Each number is 50 + 12 x the weight over its row's rms, rounded and kept within 0 to 99. Layers, rows and columns count from 0. The size before them is the row's rms in percent of the matrix's.

# layer 4 MLP up, 640x160, rms 0.112, rows 251-271, columns 80-159
097:45 21 39 48 58 50 53 39 41 67 57 53 44 70 46 61 53 39 30 42 47 61 61 37 46 23 44 60 59 53 21 40 32 63 46 78 54 69 60 32 39 60 73 35 57 46 45 48 45 64 70 56 55 43 42 50 55 59 40 52 55 63 38 60 56 67 62 51 59 56 37 57 48 60 37 52 41 48 36 39
095:33 29 31 70 52 64 41 43 59 64 40 50 60 71 55 54 39 49 44 39 57 54 63 60 42 37 51 47 33 53 36 51 40 69 40 49 48 82 81 38 32 55 67 46 66 43 40 58 27 46 62 54 61 52 54 41 41 41 30 51 70 63 47 45 54 50 64 68 63 44 24 59 55 40 64 34 47 42 37 56
095:50 49 51 54 53 80 47 50 40 48 60 77 48 59 48 49 52 46 29 32 55 50 57 26 65 47 30 54 37 53 48 51 28 57 30 51 36 60 51 14 51 75 49 41 41 47 48 62 33 72 66 58 59 55 44 41 53 51 41 63 47 55 27 55 38 53 52 41 56 51 51 50 38 53 43 37 39 43 44 36
102:44 24 47 46 58 63 41 55 67 65 64 48 58 47 52 55 42 52 55 28 59 49 65 49 58 36 51 56 43 66 36 54 22 48 33 57 59 63 69 46 31 64 59 50 60 38 46 52 31 49 73 51 73 35 49 45 32 46 50 44 76 56 55 48 46 49 69 53 59 59 26 52 61 51 61 29 49 46 39 45
082:52 30 59 65 60 56 47 46 30 65 63 39 48 62 52 47 53 48 51 29 48 32 60 57 54 28 41 65 58 49 35 42 39 65 35 56 54 64 64 16 34 72 56 46 69 49 46 51 31 57 76 47 56 44 60 48 45 53 42 58 51 64 43 45 45 64 56 54 53 41 35 57 64 43 60 46 42 44 52 38
094:43 28 60 60 63 54 44 52 43 71 59 54 55 54 54 60 38 40 42 40 58 47 58 49 53 32 39 51 44 54 27 41 32 59 44 57 47 66 69 29 37 70 69 40 76 37 41 60 41 63 85 63 78 45 54 41 48 51 51 65 52 59 48 56 46 63 65 58 60 42 38 52 58 63 59 41 30 46 29 51
101:53 33 53 57 59 39 42 61 36 54 58 43 58 63 51 40 49 45 39 43 28 69 62 42 55 39 42 45 64 53 44 34 34 47 52 60 48 61 57 38 33 70 55 43 79 44 47 51 40 59 71 51 57 22 41 56 56 59 39 66 46 57 31 61 63 53 51 36 59 47 53 52 52 74 68 53 52 52 54 30
117:42 42 40 69 50 64 48 56 43 56 44 63 59 62 44 47 40 45 55 69 37 51 60 47 49 50 50 52 43 54 29 50 42 59 40 47 48 70 60 45 42 55 49 28 50 47 45 48 33 51 62 59 73 35 35 46 46 39 43 55 63 58 41 57 41 59 53 55 65 34 44 52 51 35 51 36 51 44 32 40
092:45 33 36 65 60 37 62 47 33 71 66 63 38 51 40 46 45 40 45 40 54 51 68 43 56 39 45 51 66 65 39 53 34 52 44 69 50 54 67 30 42 66 74 55 69 48 45 58 43 51 78 54 65 36 49 45 40 52 47 64 58 61 40 55 54 66 54 48 58 46 35 62 54 61 56 45 47 44 38 27
085:47 25 55 56 71 52 34 38 43 57 63 46 38 66 44 60 49 44 43 32 56 32 71 42 52 14 43 59 54 56 32 38 38 61 45 60 63 66 67 23 39 66 57 49 60 38 41 48 27 51 74 65 62 59 43 42 48 64 51 62 52 65 34 44 30 60 65 57 54 47 20 62 56 59 56 50 39 46 41 45
106:42 40 59 49 46 48 25 37 42 58 46 70 50 49 60 52 31 39 38 56 57 45 51 50 44 53 44 60 60 41 26 51 36 74 31 62 42 77 72 28 45 62 47 49 56 47 47 62 32 52 64 59 58 23 44 48 37 50 44 72 61 53 40 34 39 60 73 45 63 37 43 58 46 51 73 53 53 44 47 39
095:56 27 41 55 66 54 44 48 45 49 37 54 44 68 59 61 42 52 42 25 40 54 71 51 46 40 35 57 51 51 28 43 35 47 34 44 60 69 57 39 46 57 55 46 74 46 44 66 49 74 70 79 62 36 43 55 51 58 45 58 41 60 47 60 28 46 61 47 68 58 40 62 57 53 58 48 42 34 35 53
137:37 39 65 59 52 51 37 31 55 60 42 50 77 41 66 64 40 45 44 28 43 36 66 45 63 49 48 55 24 39 34 36 30 53 44 48 41 83 59 57 32 66 75 33 56 53 46 46 25 49 55 53 60 55 44 34 52 53 52 54 76 59 48 49 42 69 74 70 56 49 45 61 50 51 51 45 30 44 38 46
102:46 35 74 69 32 60 20 44 36 61 53 59 60 49 65 53 37 48 52 49 50 34 50 49 65 40 53 58 56 58 38 41 44 53 37 28 68 63 66 46 36 50 49 44 42 43 43 50 08 46 63 63 58 51 39 35 52 49 44 54 58 58 27 34 26 59 56 56 55 62 31 58 44 54 58 39 57 27 52 56
121:43 41 36 76 60 49 38 58 11 65 58 44 70 43 50 35 34 42 39 41 43 54 57 68 42 51 53 48 38 50 41 63 60 66 37 35 52 51 63 51 30 74 48 24 31 44 45 46 25 58 58 46 64 43 45 26 46 48 55 48 47 55 64 53 30 62 64 50 58 29 62 48 66 55 33 58 20 55 43 56
087:42 20 60 33 54 49 48 45 51 47 47 41 64 61 66 63 38 43 46 35 56 57 62 50 52 39 38 65 38 57 40 45 30 56 33 58 54 65 62 36 33 60 63 37 64 32 44 58 22 68 65 64 61 44 46 53 51 52 41 45 47 64 60 50 46 58 61 54 68 55 34 55 69 61 59 34 42 39 37 34
101:41 22 53 63 59 64 45 39 47 68 61 50 46 72 51 50 45 46 51 25 65 45 75 47 59 34 48 56 49 45 37 51 35 59 37 54 54 65 74 32 35 69 61 43 70 42 48 54 31 59 74 58 63 40 49 45 42 59 52 63 63 62 44 49 35 68 56 56 60 41 27 56 56 49 56 39 24 36 41 41
104:11 39 53 43 52 63 26 42 69 49 45 35 44 44 65 47 36 45 59 51 63 44 50 33 39 49 55 80 51 62 48 61 21 64 33 49 45 51 88 46 53 49 42 41 59 47 51 57 44 57 60 71 65 33 47 59 46 33 38 68 55 55 43 52 59 51 51 45 59 25 43 56 52 73 63 51 31 62 53 41
098:47 29 38 69 51 44 46 53 28 61 60 49 61 60 50 65 45 42 39 21 48 55 66 48 58 39 46 64 50 60 30 42 28 66 50 63 55 62 71 30 36 71 48 40 70 39 39 57 27 59 71 63 59 35 50 39 48 39 44 70 61 61 48 48 47 65 57 59 60 40 44 55 56 67 57 58 45 49 53 28
095:17 32 65 47 41 46 31 19 54 55 56 73 29 54 71 27 28 45 68 49 62 51 47 54 56 48 57 71 56 48 33 41 42 77 48 57 52 60 58 40 35 63 65 45 47 35 46 63 41 33 51 50 44 42 41 39 43 47 39 52 59 60 57 37 46 45 49 69 56 54 35 54 64 50 70 52 55 48 26 39
109:41 38 60 80 55 51 51 50 34 48 38 45 44 56 38 44 46 50 58 57 46 40 47 38 59 42 46 47 68 35 42 32 54 55 48 40 65 59 48 42 36 50 51 44 58 31 45 62 18 62 64 59 58 31 54 32 38 62 50 55 30 54 31 32 29 56 65 65 49 62 14 59 54 64 71 58 57 35 52 55
# layer 4 MLP down (transposed), 640x160, rms 0.0867, rows 251-270, columns 80-159
096:39 52 68 59 61 39 39 53 50 61 41 43 30 52 39 52 55 53 59 32 51 57 66 72 65 12 37 52 40 59 44 46 43 68 35 47 47 55 42 32 58 62 64 33 34 44 47 32 52 74 62 51 52 34 54 60 43 37 67 57 57 44 26 68 47 53 67 44 67 46 41 52 50 51 66 72 55 45 65 47
094:49 40 42 37 43 26 76 51 61 51 66 37 73 55 58 28 64 57 50 54 46 54 42 40 86 27 57 23 26 57 59 39 40 55 44 62 42 58 62 52 27 55 63 41 53 65 50 38 46 54 49 54 81 48 26 50 40 45 49 50 69 44 45 42 43 56 67 64 44 55 46 43 48 49 54 55 37 49 35 63
109:35 66 34 36 53 40 45 44 36 48 57 52 68 46 62 50 45 47 43 47 44 41 68 37 47 20 42 54 39 44 43 30 29 83 39 57 53 53 46 55 54 77 58 51 53 24 41 75 25 53 27 54 65 50 46 33 55 47 47 75 67 45 45 60 77 46 43 51 53 59 47 41 59 36 75 44 28 43 49 43
104:40 50 83 62 33 67 30 63 43 41 53 58 36 52 46 44 49 44 59 55 69 41 35 61 52 38 52 50 49 31 52 51 46 73 34 54 48 56 47 58 31 53 49 51 50 51 49 67 65 44 55 23 39 31 80 58 62 41 53 44 70 38 47 43 57 51 56 53 46 58 51 38 36 56 45 51 41 58 72 56
074:45 47 48 54 60 44 36 61 54 44 57 46 49 62 56 42 38 52 53 36 63 52 43 54 54 41 52 65 42 58 37 46 60 62 33 62 65 74 41 23 47 59 59 25 49 44 39 43 41 63 61 55 50 40 52 54 46 26 38 55 37 56 33 51 41 65 45 55 58 74 38 43 77 55 45 54 43 29 59 24
072:52 38 50 43 53 54 62 62 35 40 61 29 51 44 51 50 38 41 49 51 58 51 41 50 43 48 56 56 25 64 38 55 52 37 47 66 39 59 51 44 50 39 63 33 47 45 36 58 57 76 62 69 56 33 37 75 69 57 69 41 51 36 49 78 18 37 51 52 75 60 51 44 64 64 51 43 42 41 40 44
112:24 33 54 55 66 56 55 42 28 40 36 25 55 66 56 77 40 37 53 42 43 67 39 56 47 45 64 58 47 52 31 61 61 65 46 55 82 39 50 38 44 62 37 47 53 43 44 59 55 43 70 84 71 43 37 47 44 45 48 53 67 44 55 74 54 45 53 41 58 43 38 56 54 53 54 52 53 54 38 36
115:65 34 31 57 56 43 49 53 41 34 49 45 36 56 47 30 28 45 46 53 58 52 43 52 33 27 51 57 51 52 48 43 62 56 73 61 45 64 57 48 64 53 69 46 70 38 40 60 46 49 77 35 54 30 40 62 39 51 45 52 50 53 49 62 40 60 36 59 62 54 47 40 58 83 60 42 54 48 29 46
085:57 26 64 34 57 42 56 62 32 44 66 54 45 51 45 42 43 36 37 35 50 44 62 62 73 48 62 66 55 38 34 45 61 65 38 29 69 51 22 14 47 57 30 42 41 64 54 72 39 55 71 46 48 33 72 57 49 61 48 65 52 53 43 53 37 65 38 24 22 50 60 41 52 54 69 57 46 64 48 44
074:52 44 58 62 52 51 60 48 59 53 60 45 44 44 36 67 52 57 45 47 47 37 61 63 57 32 52 52 38 44 10 49 43 45 46 48 59 62 74 53 59 58 75 34 59 41 32 50 16 81 55 58 54 60 33 56 51 48 46 59 48 35 50 52 61 40 76 44 31 52 43 41 48 37 50 55 51 59 28 52
102:37 93 62 53 72 44 43 34 44 42 47 42 40 61 36 56 45 65 65 43 49 60 78 47 50 43 40 69 34 38 29 41 29 57 54 52 68 72 46 42 58 35 70 48 53 31 39 37 37 52 48 63 65 24 27 59 53 59 58 65 42 57 47 41 56 56 44 41 44 43 51 34 72 53 23 50 29 50 40 51
085:41 33 47 37 66 44 25 44 40 58 67 55 66 33 39 78 57 59 48 35 57 40 27 33 67 63 61 51 41 52 41 72 49 51 26 34 62 37 22 65 40 50 65 52 66 53 46 25 55 55 34 49 32 45 55 60 50 71 37 55 60 40 30 60 30 33 43 25 68 64 60 45 49 60 55 57 58 36 53 62
147:58 27 71 71 60 34 55 54 52 27 45 14 42 31 44 76 48 50 45 55 62 59 55 67 65 43 64 52 50 39 71 31 60 75 49 45 55 34 45 41 38 64 38 51 54 65 38 40 63 65 61 54 49 47 28 79 51 60 52 53 39 53 52 45 45 31 59 50 39 30 64 52 40 30 51 58 57 85 65 36
093:35 42 53 45 39 33 50 48 46 57 39 58 70 58 50 29 39 55 47 41 47 32 42 78 42 67 49 49 46 60 44 58 51 60 44 44 63 45 53 60 46 50 46 56 46 59 48 45 44 51 54 52 28 45 30 49 51 51 32 72 66 46 30 53 37 52 60 54 65 58 70 40 55 51 78 56 63 38 50 45
142:61 50 40 41 44 38 42 80 29 60 42 35 57 33 51 65 28 48 43 55 48 27 54 66 32 64 54 32 36 43 57 58 69 53 39 31 44 35 63 56 38 57 49 49 39 62 51 48 36 37 52 52 60 28 43 44 61 59 76 62 40 54 56 33 51 55 69 51 52 32 68 43 56 42 48 51 26 53 53 54
085:32 51 58 52 74 39 52 55 44 52 58 69 69 37 61 55 54 50 45 46 61 42 44 57 55 46 73 64 70 59 44 66 49 71 38 43 73 47 58 34 32 59 30 68 60 47 42 31 46 37 62 49 47 29 49 41 55 38 44 45 69 48 29 37 37 49 62 43 41 60 56 53 55 37 57 52 61 43 70 51
082:52 42 66 50 51 57 47 48 73 31 52 48 52 44 69 86 36 42 43 58 57 42 59 54 62 56 59 50 42 50 76 49 47 65 29 30 55 40 66 54 61 54 50 51 60 60 48 47 57 53 67 21 52 38 44 71 46 48 50 36 66 47 39 32 48 41 72 50 40 45 51 56 62 60 58 28 42 34 30 49
126:53 73 43 85 63 67 44 49 79 54 51 69 58 73 60 51 53 52 40 48 33 48 46 60 32 50 54 46 61 21 36 57 34 39 70 56 48 54 56 59 61 31 62 50 46 59 47 48 36 48 62 62 66 51 43 56 44 41 39 27 38 49 58 57 43 47 55 49 51 46 39 49 45 57 52 58 56 39 69 39
075:47 40 34 34 56 47 49 40 40 67 42 52 62 53 64 49 60 54 70 45 45 40 50 46 60 52 30 45 60 32 37 35 37 61 41 72 60 76 64 44 44 60 51 38 61 24 47 54 20 74 57 52 59 59 46 52 55 43 36 35 49 40 42 48 53 47 53 52 50 47 52 37 59 63 66 53 68 58 49 37
116:44 38 56 45 31 46 40 43 49 54 58 53 42 69 65 36 44 50 71 53 43 26 57 32 53 47 55 46 87 28 54 68 35 54 49 70 67 56 55 44 59 53 57 56 73 49 49 45 64 36 65 51 53 43 53 33 36 62 45 57 46 55 55 46 62 45 39 56 39 84 39 52 48 52 45 39 62 56 57 51